Each number is 128 + 32 x the weight over its row's rms, rounded and kept within 0 to 255. Layers, rows and columns count from 0. Numbers have three digits each. The size before them is the row's rms in percent of the matrix's.

# down: layer 5 MLP down (transposed), 320x128, rms 0.0548, rows 97-163, columns 0-63
# gate: layer 5 MLP gate, 320x128, rms 0.064, rows 98-164, columns 0-63
# up: layer 5 MLP up, 320x128, rms 0.0614, rows 98-163, columns 0-63
down97 110:086105142103187173128119142107156118147175167119182126072171042115168094157131031128065150174070078094188160108124184134163133077105116111175113125130063102102139132059104166177141102093147104
gate98 087:082153039165095096134131147112117106130133168126087122144097076147130130140122138111093110129140088133168138140113123174189104111133154115162141103133050124025181085089172146158068134109120144
up98 096:130159097104079155087119150174103153160172114094137117128147130043149131130173099130083174127065161094161089189159158116155088124115118118150116132161131162092117124061151212137138152095152126
down98 092:151136148113108073071106154135134158131135146187102147177183152160159145103122093113138125192116124129131069106106138107137134093096130117157134132104119121078065172106156112155096115181123113
gate99 083:101118094130093141157129157072121177148114165159167176118086111113095082188138091141081119125128069158142154143142140135119151194110127107111162123115109169087114132126100113089095143161221146
up99 096:086095061089150113128119105181155072169166152119120086131102133209121185135136143119114147099122097159135130113178101106150132106092146126163128124133060151137149119075157158162131149145084152
down99 090:082135128131121097125116190130170115132117048074165147127115194063140135146113124220123028167136102100083156157155159143081139140129113132127084135150153095127148052074122196137111158146108115
gate100 110:091168128101101072077049137148168116140147066094092148107070187125154174110142172184142102128128096165088126174094137127127163089072129158129129130107097106129140127107131128114136145081178119
up100 103:124115146124115113131113110144132078185146171124133139108107128135151167152130169110095118160097116178146128090113128121082171167117180106151099129116169086084182090132097062091140111197123125
down100 108:121074153149208119090070090129171148108118174190102149127101126147133198098129136114086057163058159158084126119108175157032083131140110147121110162088118145099115132128162068122129105105125162
gate101 104:112106107112106110081133127143134123171096168103158158141190115145126125175136195142139110105127132094105159109215143136133134072108082172069148174110095141147101098072094123121103117076134135
up101 102:177123083114174129115136091129167135079130160125162083179129102159159140179103065124107153099076167093074170085136077155108103116132092033097129091113122101091105156130116128138209165161021106
down101 102:108129115090171122088106069166165131123193130092202105158101115132116110058092099187076119127116157138133144152101103136029056116134105126149121124172126185127141105136172105086233125093097104
gate102 090:126136104147147111137122100094151125078119110142055114068067083111120179150104027141110128094140167089161094135109121100102126109180149089157115090131110124152128157117127099109134127169145195
up102 093:151127183151181112152096117120085116117082204083070130161127131086110183114142130132080113055178136074114087135151158106136108182128150168112177089114128033155164130121164118169152177116114161
down102 094:073133044078151182117162159071163078141111132145115136097190149110152100101106099101102164122079144120120176154141151093155098075154111093070088155207144086104128143125110109116089128093101118
gate103 098:152148096091116094101118195160110094197131140077108182138114127136163146134087126126175159122166103164192105063143113203097138129122118113103146141110115132153106144127117177099098124094101120
up103 101:156116127066119128136142104096160126044132159172125163146105044108169160142150066121127106139095106109114158128119088156137104145133188117156124135120143128156118125118134104075156058104136101
down103 097:125136099133100116130075104139153090069118154209154107138134160130151136151114085132118044168060104081131162081093141106193048128105157123158116169154137140101144160142097143137141050132186117
gate104 098:077128134077107151091058139132142087101134137127081089149111146187094140120103135087074118097113155087125121109134178126156102171103159120144125116100062139117103140131106202130130135112112112
up104 095:124127150160126048157134138190162130133129145132107156082157112089157137121109102104164146108147146145172130124078125087103141129087126095132126155112119162130120097117106088124141123165068110
down104 094:118130098154054136091154191190118176152210129143070130083124176134113135145171114136112189129104105147137167135112116152147156125139189152159120042098094142160114059150137113092140113098158090
gate105 097:124136133151168119150105154186153155172101152140122176107174179115119105100108136091133151143133099094073138107143127146085115188101127047035105104164098101191196097127179117077154136112173098
up105 107:142127086136086123160133073136091092099091068133127116119130125073175154115188143167129115125108107137221128152101124153191151183155145117160167108073124107102106107180142138149131135113141148
down105 102:125153135126120151082090085152105096128129142116136142179133097070176111209118074076123154150104146163126149170126121080165130158135096099192177128079101128105159070123131115101184144103132109
gate106 096:082107110114158125149152225131126152105140113161154140110142118169127123123092143077159114163074155181130134064101166130098174151137157155085186151146142131176144131067169075090114088110084124
up106 100:074175126151042162169097137147118121163133074187127131105077135082157144156095128115156130191103128145137139113129138131103187116077136146040103142164116144153155137071148113076162120131114068
down106 096:135116127131160147149143181184104076125123120211141104148130166168124102134085177102176211131111129122106150156101132101121207059107094072090115156184135111148145187143146161159085132142141095
gate107 084:092145144114109096097103176150112134172209127086133093138128160180149153159110144155131120115112110131160128119153105176089147103095132127075109109154098094136122088095115102107130162177072018
up107 108:151135157132075089128154135135079119095131119170149162125102101095141134087191103097158176148184056142102154123100144135170163148073131050128128147088134167134150156206152121167115167092088141
down107 102:136194027147096122125163120077145112120115148179099142130183103160061161087192097055201182099132137115088146119134121130218148109161092127149099176113164139093147202107142107135144130127150128
gate108 079:097142168166067170135097122196144175156146153106137061111103205090176110116114156137118117082095087106151083144117184172137113114124105120082102127182105150069073112106140111172148090129121114
up108 097:146144152114117115156126048197145111188091103184174059109132155060166105125183145140199124128119083131133105135142157138099148108121107165140098132131125092133148172137163070158159170121143152
down108 101:142125098163149142098126075123167104120136102083149091152127133147149162121112108126022095145158134135129134135124152072153036129122115156124137132113083099081134086129116107069197157053176167
gate109 096:108145138092144169164108130102172054163110061128079115096095065108147178114153105163094116044134177147136106146134077131130115092116115152201103105088126137132125106182120130099144157097124113
up109 100:192061123141086173155155132077110128120162126115099126059087067159120151174117150129129140149085168156164115163126162131111084130139144149148092173084116098147103070092161130169120136067112121
down109 098:175161170111135113110145101153130123157076128159021143196165189125107140144077180133108140108107168122143118053120164131159155194118147123128128172167130156084203125119096167085086122139101120
gate110 105:111113107116142107119144072152177143146122098105132136130139166120121105200118059128182140126124109162099182144121113126107092105144170103109092078161131115160078086122120060040075132105132097
up110 104:166078160103147132101136153136127160078148205094188096109176118112165123075174099132106125110139174121087115159138164193136122156142154144124141144108157079152083122145136082150127151074048137
down110 104:150126058070120154113100147084135105111128058168103122104139117166113134124097076107110147175091102134108081106110153109115163121138140173148114105105107079110090130029110152112135119112085159
gate111 101:137065125102177150098148158194148088098154164116176109147121101109102089103190174136132095196070083134127175105125118133120124133089160159040125101132127112155121135156122120161136112099153121
up111 101:129120161110145155196117148105106147101083168129145133149133170080082155093117148146118158160136093141232118086166092201188134141108074139177133143102107151124151101105175180067170175087093091
down111 103:137184161140141059170115173081150141132128155169134138162144166096058162099103217159199201123132133144183087163117105140101070174115109121151162186080102097157169151155104069137130160108102125
gate112 110:168104136163117138143138100145125167101114151106176175168153110136105134128057177176146146178161173088137198124128126106113102110135123158060183141098093092147108189113175162126136065189153131
up112 100:092131147165154128130090086143058159106097168094151106094147097122078145089092097136113133139117102111126105133113169169130155139132136069170064183138039139156097140136202104082135182141127110
down112 105:134127167100151112098115170096137101175090124149136103132149090107150136150113084091130106156117132097118162150092151175159084084117142126132124180148161156074135110133125113133150132094170124
gate113 086:153127147145127129151161124128199168088157125116103128142134121139125143114123127114181114119079099186136118105087142122116047093096109185125088115119103158108098139156167132106110131114128000
up113 093:128128124104110131124096110144079158149084092125105139194108129134173128196189185122051149130106085144135121173114095147102083116114074173074129107178137136104149074098170137152137100158135127
down113 095:149169112133178093137146096146136093099131126159127135158145101114148142136135104148081124073109145099148116109157121077072112074118148154090122139201163112123086068163197103138160130127130099
gate114 104:112164148102139109160084154170145132193196092149133155181058089126087135118066171151125091158103065147105119138127192096088135111108097122133147126132093111106077110169129161133061128064165105
up114 102:071139147146135128142092173167126136129174174113173120092107130140138117123129148092160152124149116112132078131081095036127197164106129103095119150108100127115140129088104142134179107180091165
down114 105:146175133114092163173119115082150130092198093103206184070167143145171075098146151042123146162122103144118093096133153189197176084114137164133129146120128135167123128098171115111135130152088103
gate115 108:119129141225228187124153191140151094117192127103105140138098170139120077114149127143138097130166123116094131087181099135108169146083138166142097156144150129136161104089123138122054151126104177
up115 100:114202163149109133183099128125119099148101098104087062110090062095112140125152126118121089134153145170196131045165186112153139118100139115130133106118166130134098156152108100195112151150143141
down115 104:134172158121149105078147146123100122080122194100091142077106082104077122154145164101129131211086140145138148143115110148117129112134151141148125069120097086092117105134096142159144190108138095
gate116 107:137081109105126128056110121186130088092141125134095153185136117196102106148117191120161113166108130167112144155167110175141125104182093112176133139161112129161150085192108120079134116122142129
up116 103:171069149112134104105132137117136080114087155159057107087159145135159188103104120134140165162089124118168119069109133155156124123063110069085103090105141126118160120078119120108106129132121118
down116 101:123188134125108121095145062131117114089193138233102130181088142105117147154117123058144177084169115069165177199127120148166118165135163162118100164124140147079123094148150071154099094154134132
gate117 115:037095104114165117117086150122130135093123111056130106097099154148166083185112117129121125073102118105112154125153094162088169078089105212119102131131192128128162133076125137052115157107116090
up117 102:161129103108144150066129161124149105148179145154168111132132163134174122144162105129110144129114111152167116154053072105129133102131112126202209162133095121105110133186088124084064084120151155
down117 104:145142138174129131136149150083115071120177148112134178139102157168124100121125128161152167110145127198093139118150082131131109090131106114141114140200101151124127103176108142129145179109103157
gate118 088:134149132172164125179174169207102163119184154153105062115158142108147173074083109174112120094075185119152108099090179164099116179110063105139196170125177155120142135128097163154146192140117154
up118 094:153149179110095181139132074112122137123117144139161120136107153127163096117129103105118115178153121074106132167175071104137132079141134124072072075135156102114137124123161088143130169101130154
down118 096:113154117114105097088193079151162151176188105170134122109176116141157132117121135100104080099159099129107115105125142100161153101119140100124117107107205112109104096109093127043150106093133173
gate119 108:078129148082136156125094149171135109149170129131123090107113115140147091083113169105152128133115089143074085065134063167174133135147105061106125145150075111067102107109190087084136141104084126
up119 116:083143156088155110148087094123115092124145148079092136106121187125168165124150094079192145134082117117074113133110093148170168132122117042101182057127093228126116138080147145096116109178114110
down119 107:111104138107166100125105157194129161118090165182092107125105093109161130119122068027178212150080136104129114150098141124194140197064122095088135138089103130155096212074129121139145145114096138
gate120 093:150136128097162153100122165137190080168142083159151186108098150163196100145104140145099100170127089116111155122092081142098134124143128099113141104148124074119112135118126090189097117069097083
up120 100:141127174126151098111181083131077143151144083135080070144116086065090182148057139101150135083188078105127149104157131148138132122170121111081143139151103122089163098127145126165154151131074131
down120 106:107163159145080117110109120175135151189059049104145111161148133144090179144099091156103095161138138117070161169115134201150177159125105173139098144055160114140157138132096168132134095119130164
gate121 091:088080066099167136105088140136174108135190137138086103177060150166155115128104088118078154165162134103131121137197132087103081063158062123046103096133103160119121120144195064162130162101126148
up121 106:105103083083123115111094073133116139135134140072138116123187129140148138138154150135089138123042091118120158134184166154129104171182119130061151107178129155122161107099115150084119117082121102
down121 108:115114133104115150147104114177141169134138097073151171094155168149117149103075122155115074161114122121165128104150122145065023103177123078169119111116165081137116131092137111155146223127178141
gate122 107:161140173186140115132094094155166079112210098139107119146109131149145129101137119155119115121111101178069176093184151167132131136119144189092117168133143103097126123159111096062086154123152126
up122 103:114106167172111168105117122165122157168106143176139109147143119123127065111155171153103145087069149126164128140140136102114074148194143127109083045139145116146091131120141136190158134115146105
down122 105:160080092110153161152138132160120153140211134100101080112142080121095128107070046085189094124113155124140073143143104179124114111123166174082214134084148135137170100142073172086139163093112131
gate123 102:139143114118157141151063124155161149118086148065161132128133106107166109169114119093143170131122138165196058139116118157133146104105072115141121117132079177143102156143122163058105147052136096
up123 101:149169122097126157156092138089168135099126156111127069111160129157123096145101142106115120166120111118152136108142142105158139150169055075148200118061082155116127166134097155063148166106131104
down123 103:074141173151146179124063144144144120148151138051118135122140154190082151121094088096119092121132077091149101126170117201128207161103159126120082060158145187139155116161123111163135093155113131
gate124 105:145098103102122188114110182125111160107088096147163168161137068153119155067140179158111093136046164142180218104144103126125130154094068095146111090097169159115167151151122119159115132132159128
up124 104:184197099157190088146151121100159130164125159114081111092139154136103148187089122117083170124153138180195162132100139064126112117104151120131093161111058167092113103119112143144080141153134078
down124 102:080133136131098145131158190150129121103168132141093119130095144152177153185120082034084141103151079146169124120114171119126115205113116144099114073108115117136158000094091140128098077103093162
gate125 113:139073180144143112102167080099093111110151132091136146124072185128150176116087111121113118113155086105115105103203086133101148118063113112106113117152127118095116086094114135114108097131120211
up125 107:080037222185104089094133126169086175102120118121115121041100152121101073134158125147128119090105146151115123153085122101119170093166152144105147153140171142126142112138121126057127165104121126
down125 110:167192111110129125113097149134119149075126120017184112137112134110164104117126094120140113154087171125080107088169104154170153128148134138111117089138133164176087084083188100147043153100087147
gate126 108:161110135176158091135151133108128163140143115103173082170168204194106085168154179177119133114125083151136160173143109126121152130138142117098128122141134157152115134073078180156081153150172159
up126 098:149147126127073052124064082117129066115131103133139106109145148098132102105142157139106158201129116129060098142085165166139116144125119168090099166152124076113141088078124164172126140151169132
down126 101:112146135130090160132168117111073142134171131154182189163110119164154152098151089051144139162123088103080110171159109124112090123135127131124068089114130163102163133158108053169137104170118160
gate127 088:151143142068078112127106161145154098104098159091179154157133120101111156099158163140050135144009111153127121177109161108131101105141121165113133113124164164135119164064117107140100191114139092
up127 097:140058171099193144125157156118118123109123097147101118124198074128164090128159114154144097178170170127086099128164150168132113193171119085168095133131144069117165153150122126139182132137134100
down127 094:130134110150153123110157144162063143111117112142134140104105106118102129069214119164196107175117092105117074154150139129084108156074147132111092120145142188132161173129131095143125148126112100
gate128 082:151134133145070124109089155168141028129106133113163107088149135131167138129106050118155115159140183160156172127129129120165178147113169158133157104179164099142203123158139116134130162096152119
up128 092:145113181133092154132145117170059154077180138138118148150119146123118177169100128136138162118151084072180106123130097139093132148108115087097145115147105085134072101147091136151162082206091083
down128 095:156147105171098108181170082162112181155058117067141118137056115146139082112130162146103092102139137106128165112075091100104133108120123152090132109078128121171178088143181092110152149100085133
gate129 093:106178098200146188102118100152107123151116158112058092117131106180101162152142154152111105096125119089114119175177110181159207146184174117103155135111133068126103079138100157099172132092126164
up129 097:130099099067193111215127160106139084126115140129085063151114118090103150080151095133169103159112185153178096147145109125107063130135144134090171111076182120088147162112147150162125097158100092
down129 097:163127161113168176145151147152186117154116121120220159137126093132098135127108134179129096156188172121152186089117160125110134158167126131158144113091114093057108079085108099108144080115112113
gate130 089:129063177099172104131129089147105143120127176135094159083167166142166159109050081104091145118115134210146158165102101128146076142132125162113104143151137063113154132070144120103105064074137157
up130 101:143131114091114088194103149178174078130074148140078134157073079171099126185135102104133074155086120158164112177122108121144151138119161114067152165147059109070179097123149135187126158123156106
down130 097:072139087120132178061146165145111105117138086042105180154166098133185116126106137092114110137115130145144124126219180125164172130160141145145109159122110152097130077122158196094115134134139146
gate131 125:152086103119115170144135099172156151163139135148131122107130122134139160167108125131077148163039085161100170165108081098122115093170076195092180088201151107097159097056122128149158143112157147
up131 108:162136181114217184136118126082131080134073092180084151122123135123095132125138043128145147170097146113157163099106136131111139182133153123147156164166160115113121092144112181125102125126130124
down131 108:150150161173163152136156163132148121171113117145084122125110136195137111153064161133140205154126109080129112165196199167118131091118126109068100183121172163127124144161198154122126126194163124
gate132 100:126121147138115153060073101142121063128130138149138147117190141166141072195107144096109125138078144073082129123085071144132105124061125166126152144105108096139131121126115078110103041112093141
up132 104:159164114178155174104105107120068093127099110150055107192081104139135122163089137076158060105157135134086172196117160133107124194134115142134110095102068167134118184140162149122154127101095206
down132 104:154145184106087086112146116106100147131094088136152142147148151169119137122143199135217129092114078075056197141110108155083123152132114129090110148100172087173103182127146103161138128088123104
gate133 100:118102142101132156125112166093123116195141110082149064155144145173123142181114119113129187145085188147152134191099177085107185102120143087042119165095139167130097133107097171168159116081134130
up133 106:130068140179180120154166153170157127108126123130198100105166120188127141138178153118116154143122130163130128135161078128165155078170150125147137111151176131082226121181124137087073175168078114
down133 103:084138077101159206130063184166188100138161126166088133058128115111169057138115121153150138162154146156140119108142137111102122140077156118108137134113068165082112111120094147135141161081099079
gate134 108:137099132139123098167093186118083124127120103113161137176104105162190135074128101159118127115120162082120146127107082186060112086115127106109135148106150124156130137108161097087161154126053106
up134 103:149076166164129077127202116157089128133125092124138160101045128120072125124115100172170127115180113144149072127149101190093101093094178098083103148124147153145065136135163108183152112101117144
down134 100:112158153149157078127140123128066143190174104091110170086106132139154155130137089119119214152100126194139148087112152165036155087124102088106109170171159137156116202129193093105141143126117148
gate135 092:134187101121158134112067059117158129128140149156158108112112110185153093124164157147155137156152086103105138144052102170135128077096102153141109109133111092128133130104130043138111100112106093
up135 104:124084102195155125098157111125101136099133138134140091148116219113183150107107139156123102117090153110207121077101155158164120169183111113122051073100146125095097129165157170134177115137144106
down135 103:139135124154130167174093172086085118104138153207135111099138134124167138099056137094092075090085128117169108066156170088129091099125079145103149202165135088122084150118137146150092102109146147
gate136 106:116083134099141095188119137103153151132106049155149132158180171112119111093088137182114091121147074123086111198115144066152112087123080082063151114133126126175120145160105138115133127103142143
up136 096:159103083120114131182103169168090140155140168127155127145096158135117156094172157160125152143103074077152117120122074177107133161158166165127190159150119147114141093090162141144137173140073165
down136 102:154186122074169111137133111121142076177115097076119136113167193125192103113167084124142181165078178135126150078111154174094152148138137080159151092145139156105149098123217117137140091127096083
gate137 097:062143118139106175137075133148153107137080117120180048100191175139082116134128103110170139132118104125167112132109125074167173125138068144111189145089105134119133137117162157113143116130148129
up137 093:195154183141092157159166172114109156114136127141155110151148102163089087096175126140146131138148149115165169076126139090158130138125162137105090142135114059063140080160147091120165121125049128
down137 095:167083135133129139112138111139130126072092143148105112129117186103059128137152137213108049139112162182141085125068135165054072183114098045132096169119122181118121105173134106121121167073134134
gate138 113:073160125102120175162132159124147137192131082105144174125104131162166159123146152136128112164123199140110144129162134080113147157157029170095184180077128142178137094130158096139113183162132126
up138 103:164133134120127119150163172124088107123164117093092092152121150103041156079074125135099136144107098152100106151132133197168141098125061105175069141125091106123114107108166093168068137169106093
down138 108:088114123160134165110136168157139136166081166131157184073112095115150184159152128108115086131124126133103116160154076102132106127086121155138130114123190149061116113108127170154069125085074105
gate139 087:081081149134171121152164187171180161190121126110111137136161119167129185143148171082170144159135161110107181150094120152188129162113091105108075130139080126160084090167157096164198041129068110
up139 094:085180128165113083170094092123135106161209195140138145105081165118135139120095141136125136149126164121151166146108178185159105136155115106160146114150157155146080063135097163153138175115104100
down139 097:150159115166122130120115147153134153156133158078183134155139176093100158142146100160152086104113138183121165112116112166088150197098125102113079165111087103117109142150191131196126108171127077
gate140 097:145092079122142169106169088143091102121119154141067088128073150080083171116135137127138070149200162159132112074140123107101110133112060093102119085089173107177142134139086130158114191095188184
up140 097:132100156085140121101174090061121096127122104119114124134073156118119126139067120140153127120178110122104074086179112136132116107107071123107177094099138137111138162152023165112158165114121157
down140 103:124129130162126157209139109140129130176111140199104108122133144123119091129157123168081179107162143113101102126123104118064182148153133132120129084114144053179176117156055136188141128138037117
gate141 088:104155130112150090114142182134171175105128097136119109113127185124089147158106120131108083098137137129123121081125099085037000133141131150112152140141034117133084109085137125115118119148063143
up141 105:092112160092159140150144145205174163225168140118103105152189163192133093131108180146110120097097113132094120112160120182098180130098115126104121087152134081137142095134113134101111143155126087
down141 101:073132151103172145150133143184114150134171153083116095136120135151178092095081154188117087174122095126127084124089125154000161138131103176103086141148101152142118070144121123121140110108131113
gate142 096:084130138091117068152176138167110071142158093212124145120138122184118144132167167127117161081149116180155153208187115126101146115140073111126091102118123176136134102158078122109155117117104146
up142 098:163091157175208149087072113159142168128122164112108185097190150073078144085094131136163145185124108100071117139130133122144141117073125131134015136118131179159176132141151135150103096116125102
down142 100:136184153109120112187086113148143038195146146116195146140164084184138116133118150101119155134150135124100160115159181074118069118108095167135134189045129044063124178137133182097106085131120156
gate143 095:114107184112068143154132060125144153103136129130136153095093069186113118143139124116144073076111126153141161182114165125187115170134159160132078106148170099136140112150134174153069109107132142
up143 102:135150102084066152113128141097169141114211101113147153153076111116136132105144138114119110106149111149114176172110157116135112151141160052167182071108147172117147083106176110124108147092127207
down143 098:131128077171114100115094179130159134139127150131164105158096105147108125146171073176187143111181111136142044168113151134070124132091157058089122107091129133144094159179133164085105098152144147
gate144 083:086108119168091074197090155172130070136100113099131111133100133160153098143144081134155151146120116102120132139145174188104143147162189090094175112156127115102056109126129120147104100073158121
up144 091:140112119125125108131144189102082125117122094129138166169165177184142153128194101135168141115099153120146102170146125082087182102134109117133142117198162178106138071136116147129130107183156184
down144 090:105174147159146101102134157135128072162113156098154129089144184104153148108176102066178106083112106173127137127088114187193145135143146138170090141096148129146127133131125119151105122171083089
gate145 099:180108162128144093170142162158138117140128161133105032164140145169091094111117160086128132078168169147200067091096094192116150096118175139092113136139159147174161139097100118102163108160081091
up145 096:122117108147096078129105059139184142136127151128135081096127161129096113084108107095115156170181114157151067115167138079135147119110073125118126173117153112097171168210151158067109163124185142
down145 091:163161170163163175089165154143092154124081158156137144182100100107079091135156143127155097081108168097116134125153121127153109107095150131113131167105114169082181090177143111169154123121095177
gate146 102:164168107189145120098114153100105164112202135048120112140114104161138098103134142130181121135145116092161138077130171161107061115131117101141145164141145128128111126111112092148071118112088121
up146 097:132148155100117118161166139123159098117148151187046081163151123104113129136121128155136151125156178136139092217104116135126135114134173098125105122140085173118132106081130149132146183157178130
down146 099:176068107182145153145095158135107134112127211109199107143093099187124141131166124093126151153106148120145109118150146078146107078095122141143116172115078123111109050138169099156103148135122079
gate147 094:118051142100132098099155144131082136120102167093109104198136172122142136086110104145114099074145126184141097163074143150125150119146162081121096187162093064109135118094150085136162108101176111
up147 101:186152137212142096130159127086120109146085144136139106101073101148098134083125112170084127122141151156129153092116084126152117175108109128122074143140128131067123155154143145129151133164157096
down147 098:180125156141135118160101135167159167152105130108127127146114131116137101066072130139163198133101149188127112146127079096141086106144099130082099128169146153210159142112113087096132207120101143
gate148 112:142075147129134120156123135143167182150163131143151160107136146158200081161165179159120129128141114123125131156135109141142096115142169134090175118177072119067134116141111075070098141090145158
up148 101:112122043078097123094159131099164134118191085088115139173115155139103144074123102102116164180108143070140126098115126118114138143171150140178136141132167121165153180126170155130142062071140217
down148 107:099155157064121129096125125153151137119160096111118121159105118186083138062126043085129187115154105125156155109155118114120157148134198165117182101093162154133199141115204064157104133124044116
gate149 083:106134121167089126128166131130203124126162173094113196168147120182153099168101112131138115154078110130090101188108154125139163150116089154090100122110107122103069154102154129170134121095125125
up149 102:099184146086135117108140132175129164095141120097099201108077149133075123158166156155161090097165117160128117114188140102169099116169107129150103123159157171131161146184126132117108100123099110
down149 096:132149082193174129129075086119186174102105109066078098095109105173196188127117141184101116154175162102182162071145160117113157161134168126133174105172166154085130126131137111100168079168136160
gate150 115:100158158169129131174123111087105133145191124111128101108094152121138129143106128168186115145162141126101118091138146063082140128071106119081096160107109122127107111130166139101103160200149159
up150 110:149203100136163099066121150130125130107125132116186097182141125128169080147127186064102067112131150119112140142101171136131117146125104142111127141137166147127069141110114101171159187094127136
down150 112:146146117157150167082124115137093179104104173111145159160131129101167150127106131074119160099150136147107125149146141103181163111169170119133133187127089088097131048170184087084168130162112110
gate151 085:099147140132188174177115113136104098083152133132181104109085209077186077145173139143156121150119158133173122120182147134130147192159127139094110139107102147087124171079098122182126142135141156
up151 095:143148096148100140143201150063097118103139122071102131121114113172085144151109162154140108162183181177086166139159073074117147138172155143187109151106097174094101168092089146173126067113086202
down151 093:132129165050117043092165166127092108157133168190171122120077100136138112125176086167186167101109079044141115089122111164124175124090093116123098168141141153143159170153170114127120161144138129
gate152 092:119147154077084114128032156147135152200191139109059098154157107150142112097056197113120112118083163106146104115143150101144125097132136133073144144129088118087116114104113118079111113120135068
up152 108:138129117129176150145173161134180049123082087051202120123141148166153144170114147147117096120147126094157140151198131107071075093116165171143153153166173110073138075101092118116192138162166090
down152 099:093155137152161115167115144138143094181121130053179111099146106106184137130097174235040076127131141142158132142138149116070157086146110162130136121098157089099111008112094116108112113121146106
gate153 113:142154164077169125136125113149110134150089129092106126118109139126230140116132089119148101169167114132150131104124123082187119085080076181120155087123168044117109094113156106068097117087166097
up153 097:085098091106181174152184085150171127104121169152164120145145121149129111217096143091132131128157140117107128177170108117139197137139065114115153119162118186147165095109097129116099130090063142
down153 101:115129100203185178184160155110092128110182203135127147117137133105120129153170175045130227089114065083172171127095139129142149147122085122163092139102140127074115102109144144132129150128135086
gate154 083:114164125187120153143140113091153092163161142120090141113117068102159107070153091141180077163123102164103106175159141151139169143192098112098162174133141078119126170131192086095156162082114087
up154 094:138160128079091139094161149139119138152196112125143153120152105154170161094125154171131145078110121135068098102114163171113145177143144048177164061090134089130106079086145092166146182144149051
down154 094:147119146157141115142147105130082146186066113131140095135139108179160161143070150090148092115160105110099091124120156175122129105162159117092124133086166111134081103167121102093185121133114156
gate155 087:113153126089229104136068115160085043143126142156084138097119158139123136077168095154150118069140109092164109107156124164150124141151145091096138088084165168191150116134114077133100114150123156
up155 092:097104139133097182096128169114132192129155124093180149078151180108067088173151106169133178098059147128147089184095127204142129117163110164121131156105152157138095172115118170096094133107116144
down155 090:108151071157130141143156109066155189111107119064146094108093108156136158136106136179130103112140138092138159105140178095125069153102105127142134077138116068135139116101184121120166123117154166
gate156 094:176122109117121101136090132142100151130162129126100168086092111155194090163164141093142154165144107116121115152170042072138093145088082155161112118105104115130116100108172156126149136119103098
up156 095:126046146125138083156129148108121077088101151145124149082130095127061130134184121151094097152133169140173083080124138079095105077183113139155146164094121205123148133164105137096138068144135177
down156 094:168118073172179109106158099104174097142091089154135109126218109141110129105106144209124116138088113141156114114101164149128105166104110137084123072149129140077073095117081194135143110167141155
gate157 107:138112139173165163135118096135114130129155127109147139101170170153170138133052121142151148144086044171133129135135116088138060105083129141097149128112047118150082089153133134096112126074126107
up157 096:205108131082116162116114103121181185164136135165070159108152137087173201143135078157078133168126110123185122160137106133168106143106156098106132101110158187132150101110065144185116126100102134
down157 101:168136168190137147165125121149166136097017125159117112113142114109125100135138127114111195133085111102106146168188159073153144127177122110033100089167162128091098137138121167139079125136093121
gate158 107:121150064073157121152116157151160139127107133159168133123125126102096060144104183145141097208123151061104143102153168120100095175125123075069159165094150117181084149121114159090101151117135069
up158 107:130141151194074092124142153103101070119088104112156123180101100129119169106134106109135138148129131135062161108113085149140135145139115149137086174134168042133148104171120126101145126121156134
down158 105:114113086152124092151125152139152160158104139148113118101181110085115121166124154052171112108147133124160165109110199055196141140095121168064127136110078074108107087083173176097085129096123128
gate159 129:094089110155088092190084136138069138131179127110161129163120118074152109143093110143119144120131120110109210159152177079057153151119093109086156160102155080093117107089139175108089109136120142
up159 110:114113084106099163175123182156100111126086082118081153153087167094123159125167133114191088107136122137116125052174117086120143165053079163142177132100128044124130115149113138140142139135164138
down159 112:174119079162103111123137152135143117142119075153152146107168083133080143092146130255147038113121086108092150170118185136083106130157089103070151138140107147118105095100153123098100077091139101
gate160 090:172100172147185174145137135141150182153141080166127108132149118104098080126173117127109106128135112130125098097126118178135120087115095167132135129160138091102110120174189096132116146114137108
up160 097:134137187207129085138079169145147112092146117142149102154131155117185121141174204128166151132109087125153159112111130037164087117125158116126114100163092066120139130133131118206080128156089103
down160 097:070150102149127116133071143075142110121086117129075074172126139152175142158107159155073106081173142104117120145182144106110127147161127125123137127105166118143140121131112140096203111125101187
gate161 094:050082171114116045120155158115165131139122133099121113129127157101112119120165083103126172179137142124102132146186166080126173106124110061104148125086132161152149098077137139106108202113171122
up161 099:142139151118120158089122140104153158204120174127093021176088074170089161073109124158134146116090112160125162157163143181145186060133096129138148154139171134129131156145142120134124119076109116
down161 095:058119104163132162124140156101091133119119162153115129150131119117142111138161109024127233113104136123113096134143117155159177114130126144097103079131155197099149119126177107172114091149073100
gate162 097:072111113105140164177216137095093150148129131098052106110106140141084131130082162122137124112156171114176124097101148133073076158126143110133130115144062158217118104112143142098124114089132173
up162 100:174162120058105090114116126150116106126158111112137209141118124093214147114160121164119126116093083126122125138145087180110113127085096103051158147128162094130149166101180117135094173166111105
down162 101:179091101109156152112083142135146099124156125170104108152071140147129093134141118151112157185181189115119161145089177085047101161164099131088157150125131145129127082171113130136172155164147085
gate163 097:093109086120149169093154098100157174142153116160136150174061099102091128104118123144122124121157107084181101168121050126125111112156158122113168160129137103140193118101087143145158121084130102
up163 108:177111146104158147187081153135149104111083095090127104117132155166184115137074109127130171084112096116077080088116126179177156144129119085106094095135093149104118160134136127171104087132116142
down163 105:170129128151193118169100104118119165084139131074132087106176115099190112164086142103163139101082169146114105114140123086112148095166077086116140109113052110168155127140171122125139109079125160
gate164 096:170110082203167047141151149160121124099122167128131115119166030124098170174147139128139166186067131066114076141185103147131084129084162105091125129104154142133133125125146111114131158153161140